Weights of a small GPT-style language model, trained from scratch on English Wikipedia: MLP 1024 GeGLU, vocabulary 1024.
Each number is 500 + 25 x the weight over the matrix's rms, rounded and kept within 0 to 999. Layers, rows and columns count from 0. Numbers have three digits each.

# layer 3 MLP up, 1024x256, rms 0.0857, rows 390-426, columns 0-127
519495546521526518519470499546496451468481487510470512494500546457552446502453454512496509509515508499492505455523498498519483515519503504516495498513515496484498512489513501491525519497458499498558526481501493479471492522453489485524480493536495483527467509482531515515516464518491473537487478494499493491519517548498517517468474443493471485502484514574483442490522536515479478465474
493539518541446515514485514466505523532490486497497468494495467506551536472477478452505503507448496554437517474494520524495489523488477501511507528512457513500484507497489498512482504477504521518509518507529481466506500513457462550511532530478479495457566450502547537537524540479489519544472493567486498557512495546497558503469523442504481503495478501497471451485497498519529503464486
482526528515514501486505562526504508496507496486554500547515487539483532510467508547491523515468476510456509500525505542504510504521477509493532508476511530495488463484496460522478531462531476525515502512510486522475496475539446524509510526474471515508532513481489506500517527512498497494518487449503510500495497474491524513475486520534519517432524500505506485481523471472489482486510
472510491533514490523483528491502512511512497484471525497508503503520545508496490495531468484493498507545445432479553479517496564513514476467526526480512507481542571491498516500464494493520456513504527482511471551527540484491511459511488500463503502485524468496484431497492455520499482511490506490450479537514516484540503544505552526490454495507492499499513494504512503494474494531531
502486497532547506472474490521513517485500523494480491523482472513474501494506537481483517492531496450511483480481530505467511499505538494474544506515466485555492497502511529492516521516543472508519503511477487501482551482511504460500470554497518529503498504471454522508497488518469490498487522503482514509528535503517517510500503530508499516522501520425515478473533489519480521494503
520500527492485514491478484492500454487507504485474508528463470474548485494529504499498506511508501464516510531466537522478529513510474504491541536537519506507511524491501482532534525504507481510522516503519522540502515499500498512460486498505534533482472496537491500541450505534483509474562525490498473488531514516462502513491498484478548493510474473460474530490500475506459484524501
495490495508454491563502511526530486556515534487468467492476522525483502504458543518495495541522474529461483490486528523515473475519490528507488498485524528520498508508502509512515502508506512547491512496465484509494511503509471533533502493483521505538504511480473495496471450527476517475498469491485538529500473463518515505495497478538484485478489481457531458505519462490471496497521
482439492526515561515553463487510473523487481508502543547521528550478487494450543543517553479512493494508472497420444482456533461460555493480478532488511445530480531474508523483494486522474461440509484509514538522467495563522447527500527533512446522442517460528455464470546492514496461480544496509490490478492485572591523494493478522496486486504514525509509579513480542471518531477515
480475465509523526524489499494541501519477492495535462524513570505506514503506524498472525533501487496500515525556505484482499491489487476504520523474532432525523579527500479461511477517477512532537508524504504549493524502487527495499489489490481506501497480507495465495484459524516530474496480471474476529487502457551493545561509503531499512513518508515501492539543481494484531512476
449506473505515527512532531476490500516443496506476500469529479497505517467529483491463507527509523485422501484468482494540541530491483500524539462493442487465485543522523489498453527498464455459519549477483490514510506519499488545586487500527515506497488508502510483464548497461542510494566486522532500515440508482544496482405532521479482487483503523523446494518541514521498479516495
521500503480524494522480503487513510540481526584488519496480511464493530455496526465505464479519514551476476490483479497514494516490496510524510485484479520498458544508524505518516547493458505485463491492496514525526482546539479513547521509512481449510489547500477461512510499494525492533492524488489497480465466515507488521491493484502545512532496495490499508468467511511485488453473
509508516471469520499518475491506512518458535511547526505551528515519510483519488530466481504525539521511480501496493514505492493467468528509525536519492496456479482472527454508506479493472490502479460481519511533526485512507529485504514503498519466488486466529526512471518537527522483549491529525472490511489510511466513506509473509488526518479547489495469522516473525499518504462462
456523535515490497500459573501482506488490476478494452473508526479511510501520491520493543484511513508491516472516490524534463478499482481516484537481475493520515460507517490512488538498497509531513489491490494453493493524470508482484515509490516490503516524518515491520506499483495532486501497496478493521497503463520537545514530492523504522529526528503507475519497540513502458513481
510489461509490491522488459502540462491477505494487529478496546507445540541503530442447503491478497543527511489541508508511522526503506473473524500464479517530528500469502524475521513534511517478525513495517479530496514469490527548498506486523522506533502484446477522485467525489480529464493469487459529510503482504533485486503535507477532504500475510508518527562494505502530474517565
536508485514501529499535496516446488516495466483490484503575471527494447579550441487516502501528508493506482512523483508465575517511531461551538507502471501528490540490492502474497502431486507518458492510477486454512517472500495459534497506497509503498464471532537536494525512473518590483500527556513519461534503489507545441500493505506481546481519487484479528477538494502510485475497
549506486493477484488473519491522514515491483523547515514475453504498535509446481482520489480467440518536481499465495491464471524554497489495493576504503541469474479508462519543468474503521506473480506469482494469524498524556509531497477516518522484498509516488503469477504487467491498481510541511508503482481521511530503484485494452467512479523479536485482515523498481512546529526485
472486471512462524503533491481476471466465555490494503488473484526497546509538502470507508493521464505510519525480488500479492567472468502505511462514536435510484460492494514455507481530499529548525558476516489506507528480487500474521525527474480504527480513534534504500467476464463510473474462499522511497537511539497484535494501502523518534467445435486531535530476531533480448503517
489500469466479508529480497498561488527502496511430519533517520503476472522501506493525515523479530502496467546453477460499494533521434522524522443465512483499493512522451518514442495477476515509532500532473517530507484499485486433491510531549510480496512530510489481499499500459524488437531491539494445504465481483477570505512496491550460512544478562464510514481566504536482487512540
506514464485478505510482474493457532475523520469533506500524488485470494521496527498489490484486499535494473484474510512480513509467497521492465495510521519582462451467503471474474474498480531536440507502546492484494490522488509510508531479506470472507517496481491483479437508478472517483468506521538491512477503468517503484511506493568542550504534499529510493491462523482496471553529
510516515507531457500512506517497515535498485498548468487542471483510484451494472477521487504548444528488475533524511526510528517451491485499507516483560503527527548498499517523482499503490469519506438501496474476506444538488472510533486478457516523479509496446466511516490512492509505472490556512499503469473440504484508484480508470533523464514476502482495503503505459474514564471512
521517510480511545518509467479494507509547460513499484477509483520502490458518507502535455473474528549519536487484546493509469531537520483476542485509457491509541474510468517498426454486491471511460499483540498517520491497511475504549522531500456508496500517521495498422491507476519481520482519534494523518507501472516497491449472542516477516485525537493518512514535510520514501523526
488488527520515482521510491506540517503518475513545519446566524506491467503496507505522503502471455513523476492514512497527500466461528493442484504528512559489486486471502485517542523460479497486523530520477517484460516532523488466498505519496551523508469512510477485497506490533526455543457475506510508504468531479501529517489501515484493479432478474511490518526475492475488523478512
524495518413480450502482523488515486501521519477526499454461501487508504512484478472485479463490520534473480501504515477532516521510527511457530525502490495449496524491508512519481473493467497481444467510470514497528499508508515498537502480516480481499482450553507498507514510502501504476462465513515518548507501503459498511492482514518495514464511482473478486469461509532489477485511
546444510488438489483504482507516499550487534548464485504517531530515599504480494477496540488471508496519539513460501476525539527504496486504480455500526502524519480510486529484482467524491515465488526498510463534523525472486467489452490517500470518495542500474529524453537482476556447505496465495534521473513442485501521461494498504522530522463439474517491476505494481553537463505414
500497521520536480498489536500485486480470489482497437495501489497541525535479482527483542503480495554490517500439488531525488480558544506457499499497452497490471496491471533485497491476463477500498512501488509481498536486509466507518488500527474492514566531460514536511518483465481500533575509505503477491511488508525523469464492499498512515520536522526525463480493476485474470470480
544531508460483486504496515499541459491481474522514506522490550479485532463482561518487493473523506510534483499530475486531507498474487463483530479521536491538531510489581499517496492541451521530497479478483516517496476529511514493514511479543514486511489489468436502483500532530462474482442540516457512528454497543493484507491516451554479532487486468493517488547491497488479536481532
482499493533472522475545467495479516515555498510471556482513495542494497506552512533524492513501499444470475541482450493483508494507479482527455492475533530514490486514507480496517498531500510487495489488506484520500490545527470533456545532490453469471460492479456518475505501498485446493505503542504494497514464502488499521498512547502514523473513471499528508491526502491500551531482
519505504488488471526526504508445510483487485507506527467490490484539461451520476500479494483494484455449503472499485517535521548492474549445484476547527485556506499519519507522452509496450452552521482512484505485486491483497485527451530513485500511478498497498525513530475518499523505478523503514476523561516518517521510486453484494481520494469465489531533492537517464554514516450531
525544491545510492481476493477527483482522518490475503468511486486512457495483487462468515466495496501520498473465501495494491458507502520489453483476474538531520509481469524529471519460507503461509471473472489525525523495520492520516522511506500520485534486520505547503465515499519539464509476500482496484520525473460524462561481525499480488489506517485564513529500465463535506488482
515515481487552497480485539505533460512460470489501494478530488509455534484498505560539483529495498498452469506487462516543494508494504460489455531501507499462526526482490503493477486535509503494496501502518479520502444520414485515524493499508539544467510508479458481488533502469480458560453530508520537542520496469476476497518454550528515509526530501519497459471509519474481555494504
457474514487529503508462536491517484511477473533466487537486476497504528487466484495468507474488490559471469537475509481508519490513507473488514502514530498496487471481515516486480502507544506496481494477477506488484511495472464493463495545511467508496518512490497511540511461496503539501520499485523437489540491483522495509503530494499474507501514531517494494481510495512505525482505
486495534533499527497518471493507473463537585529477494528499504518484512508499503541459486484513452505461469518486498496495500450519524477547507532506498536516501497530500526494521502485471486498506488481496494506490537501474495499494463494473457495496542475528498496468496520492490482526476470499497510506503508487462501507544451532498488516485497482486498525496547441502508464520476
501501470538511491507466536523494505513538493529514503479493492514505495554509451507533548503466517512523508489569510511488491479484497477522479494496553539479547477502450514446508520485512541517501470449487518520489495506510496452549418458496477511556507496490512525450506496502497519482488493489529471472553472513463511489547519509516501513487497487518481494483511460483440515500500
486492476506516519465496519494486518451529510495495482496525480471513475505492514505496518548529486498503497494503510487529505521516516455479497545519496508513456489461502470493475496521513525519525481519487535469478478472487510530495558514433467541426524477464539531498487461498549480459498524511490486485531510472529504506485502467457511525506503531536512530538467471455492535502517
472523498477515491465525537490505504452496482511540516495487525520491481486508462531484581499519516487510490503490458503437493481499527465491500517534497469494459473486490486496521501489493516509511506531480500490486498486520508521510507491527495496500534529533483439498517491469472459515441523511451516507498526476469443512474481494500493485485540504500485596496489530488482510516529
452520525472550537489527493502481533492509547545511517519501501514476483508493504498472525470507459488489466512531524496461509516476468471518505478510504491524516495509533487492531505517493508523494478482469488484499522551508448520474486478489496519520483477524494500465530499481503519500490471508540487469493490516472484531487509511475460539482500475453513577477496516511489469522524
509563549493478482520504497512514508489450491515464490489521512509526523496488484485495528475478511531541497485422481521546477549493508521518510508478502481449498492491475464484502489499470514470489505497519470535507505514476507525474486535549503518496514510505540484508488511498464450478517543483485462518482489521522436524513520491488500479547473498504471480465494512477475502439495
# layer 3 MLP down (transposed), 1024x256, rms 0.0855, rows 390-425, columns 0-127
469505471504453481496547499443469533524493495487521505509500491540435530491551546503514475503477484518504511514484488488491497509497508483471492483485489511513492495540484501528508469529565509507453466509489488535560516470534515499485482490464485516478552509515455479514481534498524529484533528506490501499492479477499479505520544528501543506504498470451526515525475458491510519531552
487490516493506514538527495485499517479485487479514498475465517485486539488477502490543460530537454488480491498476500513461497489499499481464501539500474492517420489537471504506484477497515486456502507476482462451516469460507423535520526515476495495492479493458561504495510510532522559473514483521487553512470525523560506442467512490454516481476492482523487475466490521499541523500507
517503496530489510493528456489482490496473501523578535493517498505534475525472470519532534495501462518513484443493511478491497498491465498496460503482497483499507476492471491488526477459449463467486518497503512538451520469466529544535463457454513492470493511541509467513512464488508479497476511465533531488459520518509528487498510519481485493512487499483484544468492555486495495515510
515498520551515511477525479524494529501461474551516487461511448509495578504499518493518486537490514504487511519501540502490462472504521493497493516479455510528465517494516467527513535460459480465482510517501494528491501488441438512506463461512511456518471529479536503535482485531541505515466502465472529515482515497496517495440565503507511512505480495507493517516500550527495480491531
525490501521512477517471485544517485474528500486497471445524473495496480504509491524517467504532528498501497496475488509518480523502539536488457520540463507493476527534513511473499489478457501468440530500513508504509445454485539529522549489516488470468499471455498481502497487501483523490475478491528496519489522521489547472533473517527498546514519464508471493467537493490491511505503
540463494474493551507477544521509517496484484504506501542516540496506517496509496537522433538445487492495519560510532473475518505529508443562540498489514510528480492508497514527501556492516534504457497476524484522528484532530505515512482539465479465498511528482509439514498489502492476471519492499508516447515526479529493469500545507459527526500448524506486521495552521487522493516499
510496520552528481476470482517511496520510478534504498564501499534476472485452460510472458456514526522490437535498499454505511455551475466528469502472488517509521546525521495507528536525512497487475478484554521508523503469500483506518550451518492465504490478518509544467504506513457515501523485557522500501520481469499499469497473500464505502468494523517499472485493494495510506505534
539512527486484518537499465505494551525492464471494451477492498560493539482488499500488485487478483515490540471457488479500529474501518511521495502562500498504471483465499526449510534509472513489464561513523514524453486519491490533520450446471489536526505510477508526500513449476573516549487542491488466474516493499518541473480476493462528531465517548541501494506521494487500551534504
501455529493498496493468545495488494529474478549486530506506511484501548502497532525500515504500535497468485462480483508548515521494492501482468472554480498461507479542495473530476506504469502441514451483511556516497517476459491471516541460461475470489519455503462512507479512483524489488550503515518450516570510472521509511475511509541471533496497528495540527505509456491481517519534
498498497519526516502533501501512481511462465478570503513467461467484523526481513480516506490498509547502530539469489507493504486522550506505482490495482505458496511472471505536505519512474520463488488482513516548475452463476526524534476503495514506500507477515555544552495471480521472458526479489541519494466485523482536452502524483487500467509486529512528445495517511492542479517480
543494482428520509497516511480474501461491486496495495547493545469517499515506526495501531527515508542474500474494500496502481482485474498476506541498471530561469515495458516491500445535485519528465505490484538480494455498520465528508509519464510470492491536498524517478564475488471474500535496513487513493536515514521496524454515482469524480519534508486492513503524433491486483477507
544503498459475506420555498509532469498504489511532465474528452485498494514523500499539472517517497508461491480506516445478513516495474497536518500546477534496516513479531482465533512489475498496480498501463492563510507507528522509516498487481499493489492490479544512508527506522470527524524501491470524520453540504487477497474503518471484492498537478591487474519488541496507508485505
484530560505487517519471507541498479468469483481472475514539521514515522510504453504513502476478481525509562532501474514531465507477489521537485525488525508484498496505518515496508489493531531503530464521474509487453495500476518490478501479467477538475557509526527493504517500500469542499523497514503469536508503495488533511478472536543467501539485522455502489471531483470499493521493
506517552534521497509520534517485500509480518491503518505517541550460513551498475477494498485495504520482505537530445498506534543492500499492508504484525465517481532472515557496479489503523471489499491540488459516453503524464494506536481473485503532509521524511489496480460498535500516471529496475487460503497483508486514491504461506500502493493488469477484501553493453472493461509501
483499536543494504517506480539478438475479539524518469498546464486444442520466465520503537523573484536540473512525531504464540545469484481480514477475505491508476497486510472479508508473486478527509450555456506513566457495506510517506460469474494499432494570516485511492446508485490534504516537471526446492536488520544474479481510462509492516510502480502501465501529463479498520516469
443474454569509499527538503503515499522476477483532537495466546491466532459497505513477482477501460488484498475477544536499521541459464480478493498516511515478550499492462520504495530499504508500537506531516486468431478469510494519487504522514532509465464502517489513565489512535454497502476480492513523512479493458523473523536507497474503519504525549470483564484480517506512492488513
488428471468516463547501513459479518522476494486555464540500529513524495493496507496516496453496439513517492493518509493469505528518470547499527488496502493495520511484563525477492495500503529504525503498491499462550560475511531441511470568506511551493439468451508492478456507547483492479497503489497522515550522509473509510523475495474523494495458501489483540499462491520478517525477
543510526499477513522457473458502496523513540485514480479501521503558495487430452447530545512452520501464514522444506544466449519573506509492466494527500502483548495514493498504503487536521482500470539494513527485568485495529507507459485482500491474537505489474501459511487499511491509470483456554498473518455435487529490482469507509517560541501541445553515490496506473495496490502522
526446463497525517505489511513495523502497505529530461479543506477478502476464502484554503533460502488490506500523522509514510514472497455527525469499499488451490558467513481495489474498490480533508548470492501490492500508500500506510460497463514520548513504499511527502464477507471518517504486457541516494566480511512471533496474507509500518509502472476499479546536496468514524493497
488513538471557423471509484495518503494523504498468481514545484495460504477486520521509460548535462490453517490486500490497466505490522465493491506507533503518545526499504514490513494501554491475428481525506523493476467482524470503487539522476471511497431488466504536506521486497512507521474523497443511475477536464523530468497465538446513470530471490513488488483504492519479535467488
512444492559511498490494511483469517539504494517544510458552439488478521545474492497548509523484510469509539478521491494505504507511492502489507503537476483519460496505480505488499534491510496531495481470527519472426496501513548515488468490506507477482504558504494441532493526527541532530496512483516510509440532530536501520544465456505467494494535502504507457518486511522446454526553
491513490450485511497543530502500518478493502527492546510525540544529517455498445484481533484459496511539507497476484497509539525466464519442492471509456518491470484519480505482491478484533473489510537495509489494477509507487482508469519466465483516493474486442514491547517494509498500523489536494509527547521524503477450497507463458504514489458497439545500521512505477460514471555546
497517515485511493518487467558519501503522507451530425494517468466503445510479527496482462496543446484457505511475552500518518500474476482479486510473492512496541491494501463503479505486526528485468487451507512494520489526501473460486541527504472489509480497535505517494518488509512498539497491526515484511527538538496509531475501466510459479485482509486549526444480485537545491526546
494471413513521507428505482498497494514514498495464525462496506425483494502487476500523525559562548473489515489468471474495501510523506507469535460486505505485397509505503519509453463528522518487534500492512485495457491515492538519497516506496544497501468575469503564518504554499472480534494516424546451519520482498517527483476499488481507486482515509496502474465468471488507474509498
502513524463511477484514482468506461487495493479485484475478470531519534521492506512502492533462492526509540556490502541515497492508524495523528479542495512497459468496511581472517515492552469471470417459502522485519514472511501514462486520448535509495544511527535499509499530510509502502518535487554559465495537509535489470493457501540481487507492494516454463483451472451519451520490
510481504499479492508527524417511484533528518429487470496450491564488518486521493480485532508513559502499471483524522461488510562443513506543543458477477479529515491520550534504498480530474498492473502490540495501491495487533512506541481477517508450510575457448453525483499507459472529492464503564503476470511500506496484499518514497501484552458505490527480464495491508513540509432484
531479538493521507529525482495521513510523526484476492487473503479534529520521502493481451476498464509486492515518513540496462512517502482487474541525476472517433524501483509454498520524466499526464483471519486506541485517524486525506498518532454502493509505479498512495510556451503488444503506494472521502484474525527481461458535486485499527527490507517483497497516482485526469484527
471445470502478493538524515533485517541482504503499514538500488463487510498525496500535500511565469526475496485499480520494496514474497506473555510471497520535476507540491499513487499479437559507487511497470497464519529470487519447522540560485496493517467527449492521480513501449506498492503471467480476500525520545474518516497484485541524479502475494525483509534504489504557503512503
467532476487523517515475497523518494461518520515471519471476453509506466494500485459480514520561529483493531530521546547495498518516498492519474472464469541499505496510479469533467487483484502531448469522500482485479492514475513525533510531520521519486534479478475539541468496475480554485466505496524503456520530456466540545488493506507478499502473520502523483470519488444502450482512
483531483543461510449487544503514501524506533519513511552493474515523473511505431472473505511521491462515554512481530521467545464477450492516476545482484468511497489480477519513469501501509517479534524530508490509567480508494503504488487508499486474486455502522491460477499524514517474466545526544570492533543494465475492515522504517488530500495521544475465471433550508511509538467482
487504484494498519520505527514509483508493497540441536504471490518503499522537502520477504435483496476500528548507477512539508500456555509531529497469526511487516459571480482484468499487507484478513441475510523444469469499530531499477521492487504470489500494527511502473521506511503494541498524495497538501474501495507480495519491442510517527494506552492450518499461499509498479508484
453492536466486497545454481502521486514467502494479470499474501477520521513505514482463504540464518464500482506493526487522536474480482494531510479511467502509513533491526497522502503504495495486511531525485508525495550531550520513504531473523498470515529511522505472464473480542463496504527507526455490505479502477492453485492494509555506525538521527497514554516519474472502485528519
551474524476500473447498497522498475462557500526480484506511505475514493462504473498485482533532492491474490478554565515492560473497483474480506487488541516483481494444514551511507447504519489495501484527497512496416493527498545503506489522490467475526485513469484520519538521510494473511489493510462505502520487505514472528493506517527506541497527501517511489501497541517488466462492
494485462487484474474469501554477474493479520472521486508487434506472504463499458492511552509444472492538498527498471504509512534496471492536527486492503517507517521506498509536495478517525517525507511498502510446414485493517476488477502506516486529460515502475565499540523517569536487493502529478483491471488508467468503484516510512498498500524480553536510518526474479476488489506475
470482522471496517536511509509513519500468514474501549481496534479491485449483455520506519479513425503504490435458509507504522504484542453517462508512490479519500522508500503489485498520516478494530535477481507493524567486540574525496533443495517478506475505528520452506479519486505507481512501495498465519488471492469497476511484490537491477496499487520477495487500500489538493524480
478481473515482463468476533477528489527483526455484515450516508491507508517502483482540488506497505487502474501527533518523517547514467506525474467503497511495499505536481512498505496504425529499522506535485465480504546517474502470525473455538460490483478495489525510470495470512464506540556525509511500495459500461494504526498512525514474507501540467507490517514491466490529499491504
# layer 3 MLP gate, 1024x256, rms 0.0976, rows 391-426, columns 0-127
516542534488470492481491483526507483569488502485476578517489489474516502478460525499533463533509491500532496492499466522455469527432511522529533540497451538472542503507556467537506484536492504511527499503473494494490495514512523520504485487485492460463536440501497512504476517472483503471512546468518506459481495508525505518525500478477482487475467466523508522506518536485436505510456
484487553509497502514522485526501499530506529509507530474533457494556514495454526517498491522499476488492447537509505504430522459443518483528519488489518527538486496516537529469500486480502525459430477490523522482474476483505495495512461494493503480484476474486500500470496477512526476504516472538513506454496469494518478474501474546443524511456521415563501496469464497518527462523478
485513481535486525496489487505490522527477540518505480555517485574507505461508533473519497467469440515470463466460479554489470511507531502522484502506494516503510483501499490504521503504490547477500505528507493449481483517483461503510487515530542516558464501488476509486484505522528498535496529454516534510504494490506484472516478501497483479528490494505487535509500474481480481439513
540477512478508509489478449528531535498518507523528472468563521502486459508488543556471495455469461495512505438504459545496479500461525535540550470528481531503495509496494502478513473492495502489521512490533519495447490514526503526465523494538525498523481496513427504563483478522468499468469506477503552527522503564474485501483514516524486539539520500469447455522531495489478534531472
530555513520427517512455542497491493510504519512497533510482502495560490464520504512516471503525495519514495520511491539487471494471519516514495493478493481491498475488505490519497473561472462534524506503498532523480496464507519542452502458496521527495535467512494520541428503505492527481487523494473505485499465520494494522510506501475530493518510496489526471526479488503488497476518
498488490481452519518527495511505506508484529492495491529448512539501522480488512499487511487513482494514485502475457518508478516512511507507483499514470491462519459533502496548478495507489501491479492523469503503483423459543533517483478508500506482531534484515509470506476518507490500478436518465489516497513455540520469501532490507483530492452514500491512537490453493482487474505502
534527504500492552495469516576462546502530504495512510503501488520525500494518484500484499521532522499493446519521474570514497501506548510529543510504466513493560471461520528513523465490497510512488511495484514503452497479509555507450486460517543475531509456519494468532466521505522514477448506507489509489515472483478499477567487517477496523487508492464452501508477487495443475452473
508525485519464493517507489515529540499494512480501515497483523526526471521487545518528502481431441442499480493516462515527469504468487558485497464512543546536502472482513494472465508512554548498535534489502451495472455507527491520495505454522514490492472455484510525511505493500501516514510482483466548510482483555508480470515472517527527532479504438485485501477525540507498541527465
468518491471515522508509517531473528503512514470512530475448510487464484474527518484513476501511490454487494508507489503477498513474511494536505496505485508485482499518615493522490509510482511482507537492514503512495507531517505498502520502518503477474510457520471414466542517540494501499468496482543501455498485482492515482458524508473493530462528513505492532498463494499461470530492
511544529503498494544477531521481485480469472523534491486509486479532483473482508477485461520536528494517454496506519513573490507495508513509512475520501471497506498494555489526544463503522461508482507517494554508476459451520501521514455482521499498457509515576504481562501474517496525451462549475500497490496501456476472489472505464478526507508510510462478460508462489488431531476513
533503520481422523476509482503485510508484469511549528452532513522530509483466488521520488516507510517520535492507494491523483528471513509509506479505495498433499512470517487503543456508521496522489486481538504466504503521518513494522525467511511492521481495521504489523491525531499500519471532507475507485486461499473496489510480524478482535484543458520481509499474533476476514482496
523540460529501545493520480514494518493510518506506506480518475532513510466489493473503505481490479520447499507493482502516489544493512478548549464529544535522506562486486518477445458513533515477512478428519531477454499476558514545518489431490545492554538475491474483522473541519481521507481504489529492487494487525524510496506498510503543511457506455508503525510501476488473507494467
525507500543483556514508476482484504521497474509488527486491501538546503498471477510505513454505468492510511447524470513441473504499502524452508480519508492469558536482489490480479502493521539513512487461496526488505484515480470509502491514495508517486531492501526514483474536516456498529499471506491484509538512546515498529468498486437474524489485468525460538487475474499516502487543
552525490492442473506445483492477521487481481518481548505488459515488492517476456474529492456473530477526508514484449519508499482535553550488519480537480520460458491481454486538551520534516512480491490518536480461463485517478505509520486487525537473488525531479509479495478512466515475468474495462508497514474500502469504498519511517489469518490542494481470499494500556512518509477526
513533495486506538485497487538483586549549560510499494448520483502499476496483536511492513483498494491502482489553519517478545440460502492529537518462475528476492485468511479524512508510515538500518482495482543513444489489542553484524466493524520481523468491526481496503471477513484541471516492542503500474497490510472528485494505560525507528490504473518479497476516499528477485539481
489480555498479484497471510541475523483507471491483548535517505481511473548516509542510476529512540509519504487546490507489480519518540512535533476486465509472509519507507526523500492513492517533498518515484509522495516520519562484537536469490521503512512527504442469505479500505478516478493519504480465418483509496469493510492497484528510501516505498479503528504466540480502449471553
450565488519498518512508545535503521490486489521515531449512509477514497475437529520507509521499508493494481481475515523548514492460516491484498514491536520516504436496522494519483491477496517485476516487525521465454464506488502555490504483499493508486510460464460487517527495498502543505470494534528507488466476509512452480509480507471488537462528485513531446549475523493486468505484
504492521467486515497464519532444527504535486523529558493484517471538491474489498479484488506478494419475506499530499506492481547479479491491528473479501445519487528497584519515499529512445488519502532532477491487511510489500527525481518427481491502538501491557501493516469461508464517497508480473474511504487514525515501483490496477464499488513493451483473481533461557535501499477545
512521483486531533506527512497511518499516497523481492454530463529499508488503483494491536489512473450469481526538493511480517510526550501474550499550521494503513515478524509502466521523459511505525485493516503483459485481538485515504492489524540449504502505488487489507491500496527517468493516528479441506506483454548506459476508515467510507481491471493446523516492524489490511446560
510477495518483528509492525528479528455536520519470546491502462485493485550514503468527550498487514478518494469506452516500506507519483523556486493537476497485489466493514516543498530485494489522522513513475487512452525484513544518516507501494541538478479487490441461533485516541530512495468475486498488481462485526509526510557509476488489520556508482507501497520467495546494474533503
490506534491542522516459475547497528528539533515461541501531481506505473522492460496478544482510501547509440497537515527503510462473503495509539490500478506539487475505524485484454478527474492474491505469484520508472510526551486478461480472539513510482469493501443546534499515480524524480485487501516536499476490548470491504518492520491509534467492473494512480503475504466511456463535
542498529527481501447493519504525489520514454481477465494494540526548501455457517489464490517534473515516474513494504546516469515488473519529572551482496509482530497469515528504525475492472508512506502490469500504499478510487486522529485515514523514506497484516497514518513519514473517501495490497502473507491520496470515506472501490524483485450473453494496515473517492502485536497500
549515502500479521506501481560504518522548500507486520490499516524515520454493464497534544482486495487493520487477487526534494486493546519510498483485465535495516496478489512498472464505506521471494531486495515475488502514547519519461491468527503488529545482468482497468517551482536472511495517524532481481480457521485501476491478534479487491446481461516483500490452507523478511475456
503512527555495519485516485536524519519518486547523481500479535549531483441500491489537475473471470525495487470498478506484502508463482487501477485495482486509521518527567555487448499494493545537519495450457529517474446527536506496497485474496482492524503488536491473505466524489486498541466486501483566515491475512528489504509462508539489538467516486483482493508525507494461504508499
536511490545497560530505472495466492515530474530526549502563470529508446460526536477591468500522517503523492472458475514493520487454505479504542518487508514520496494466518501481567516473553508459503503462518499484463456515498529494481502503521519481491484488543468483478496505510470497485491493493497488453524521528532528490491492533453481536489520496503430525477483484494481535538500
455531566510526540549501515535489551518539511508459526450535503504516503486487508510502499484500529490466482507486476532508530462512504495471542473460481483497478476524496510508504484495510518545530486477522559468422481553560564488497485507552468482488531490495491496461535513515523489475477521517523485457524480492533523420498493516486489534549530523512495496504508473488472474534474
537516522494476490547502508551476533508484505481507558477505471504531485475491487505490456509500486480500477452537497521491484524480513534522528510521470520507524472525518472521492515502493528487463472534521538456477474508495534523461526501505523506466501492511511526514485570531517475508478529493488531514533511493525492444507462488452492504501524536535448458492457455498465479457514
535455462517489522537523500487472539477473486500506519514493493514530474457514471484502494465492509515523508498488501497540509520491530503502548490480523503506531506476503533534489485501501499456472517516468544506479484478512499500474507477514494482482496517497505469506502491482540521492489501512504480500492476504515493458531463511468520490455490459534489528513455544486466477494477
459508530550475547549512503523523488502500456486518492459512527538485521487476535558514539485482545526485528494483502560523513469484505486506468494501543515470522503459462511493505397470525537515548488480548524495452448529512542497516512460484469499502495509525471512543518507510502492486474505532504512515497486477495461522514451485504473486517506495446517482526492489497484525537507
531491496489458562499488495525506503463517472470556523457510499509515454506478520518500492496535506470568495437516518520492484491435499498503467537523499545495513495506530517529569491452508500538504498512496514491476475517486538525508465480482522465485498493522483493498477539537496504483477524491500520512460476502453508508529463498487486518472494471486490463535476532505491507507516
529502498487490502491490487507505489512494490488532490524500534498521508468521486484521514512540490506483503523491506517539497495524528513464496506503478526503511503502489523536487466511438513551499516474557530537507478467462526484441468505510527517474487512500499489515470490489483514509490527452529528487505498480496493496476489440506478504444460500522461489486531490499480465439520
516501504512525511548539534514485529458507475472498493522502510508517497482515482492583516521510544521455496467504450502499502462465486480474503492519507542516505432504518544487447479505487484504509480481499488555462473535551530501499493421494465467478513495498503470503528495514520488501434497499538507478528495510547490505489485514477497500488528509519495512503472501481514505500474
502506498525442537489458479527462540510498445542469532524489509508544455478494513467523502477526512480541510501474468485486470511459510503513506494508495480536512457465522490496439504517491489517505495468505527519500528471534506506487477526515515520516529474521495444533496487530487510535476535476480520465490512521518516506503503483511542440487500474494467500501508477482513489508482
534508469517468525522486477538507489485541468502490505539476496528521472505519515524557469532472534500529490481515525491499491553510515486500485472513501531503474470485521498518467514492537519508493548493509495498486501487555549526517516459507502510482474460511475489462475476519492482461486458516492510498473441536510516498506499490500500460463541510483510511549459519515505501484497
509500498533486491475488517497487529487489503494507496464467493500531515476478478487477519502454520495520522517504505487489514469456523571469532512513505525532502480480486496522506471526493495532482539497467527531501480499534520495490466458515471512477493494546508500493491511512504490502500525519538512488518512493502495447516466517504493491453486459512509495484464495465490470516517
521517504464468508516473524514488510494489508487546541479519491494543479471483495502529474519476492480468497475495495512506428475480529507496541505505518526467499503514510522519503529522458523516515459495491561523503500499503479521514508432506503474515515480532499441485476498519510493503483499517536492466511490505471501510513489466536517504486528504512455511538479523492451531486523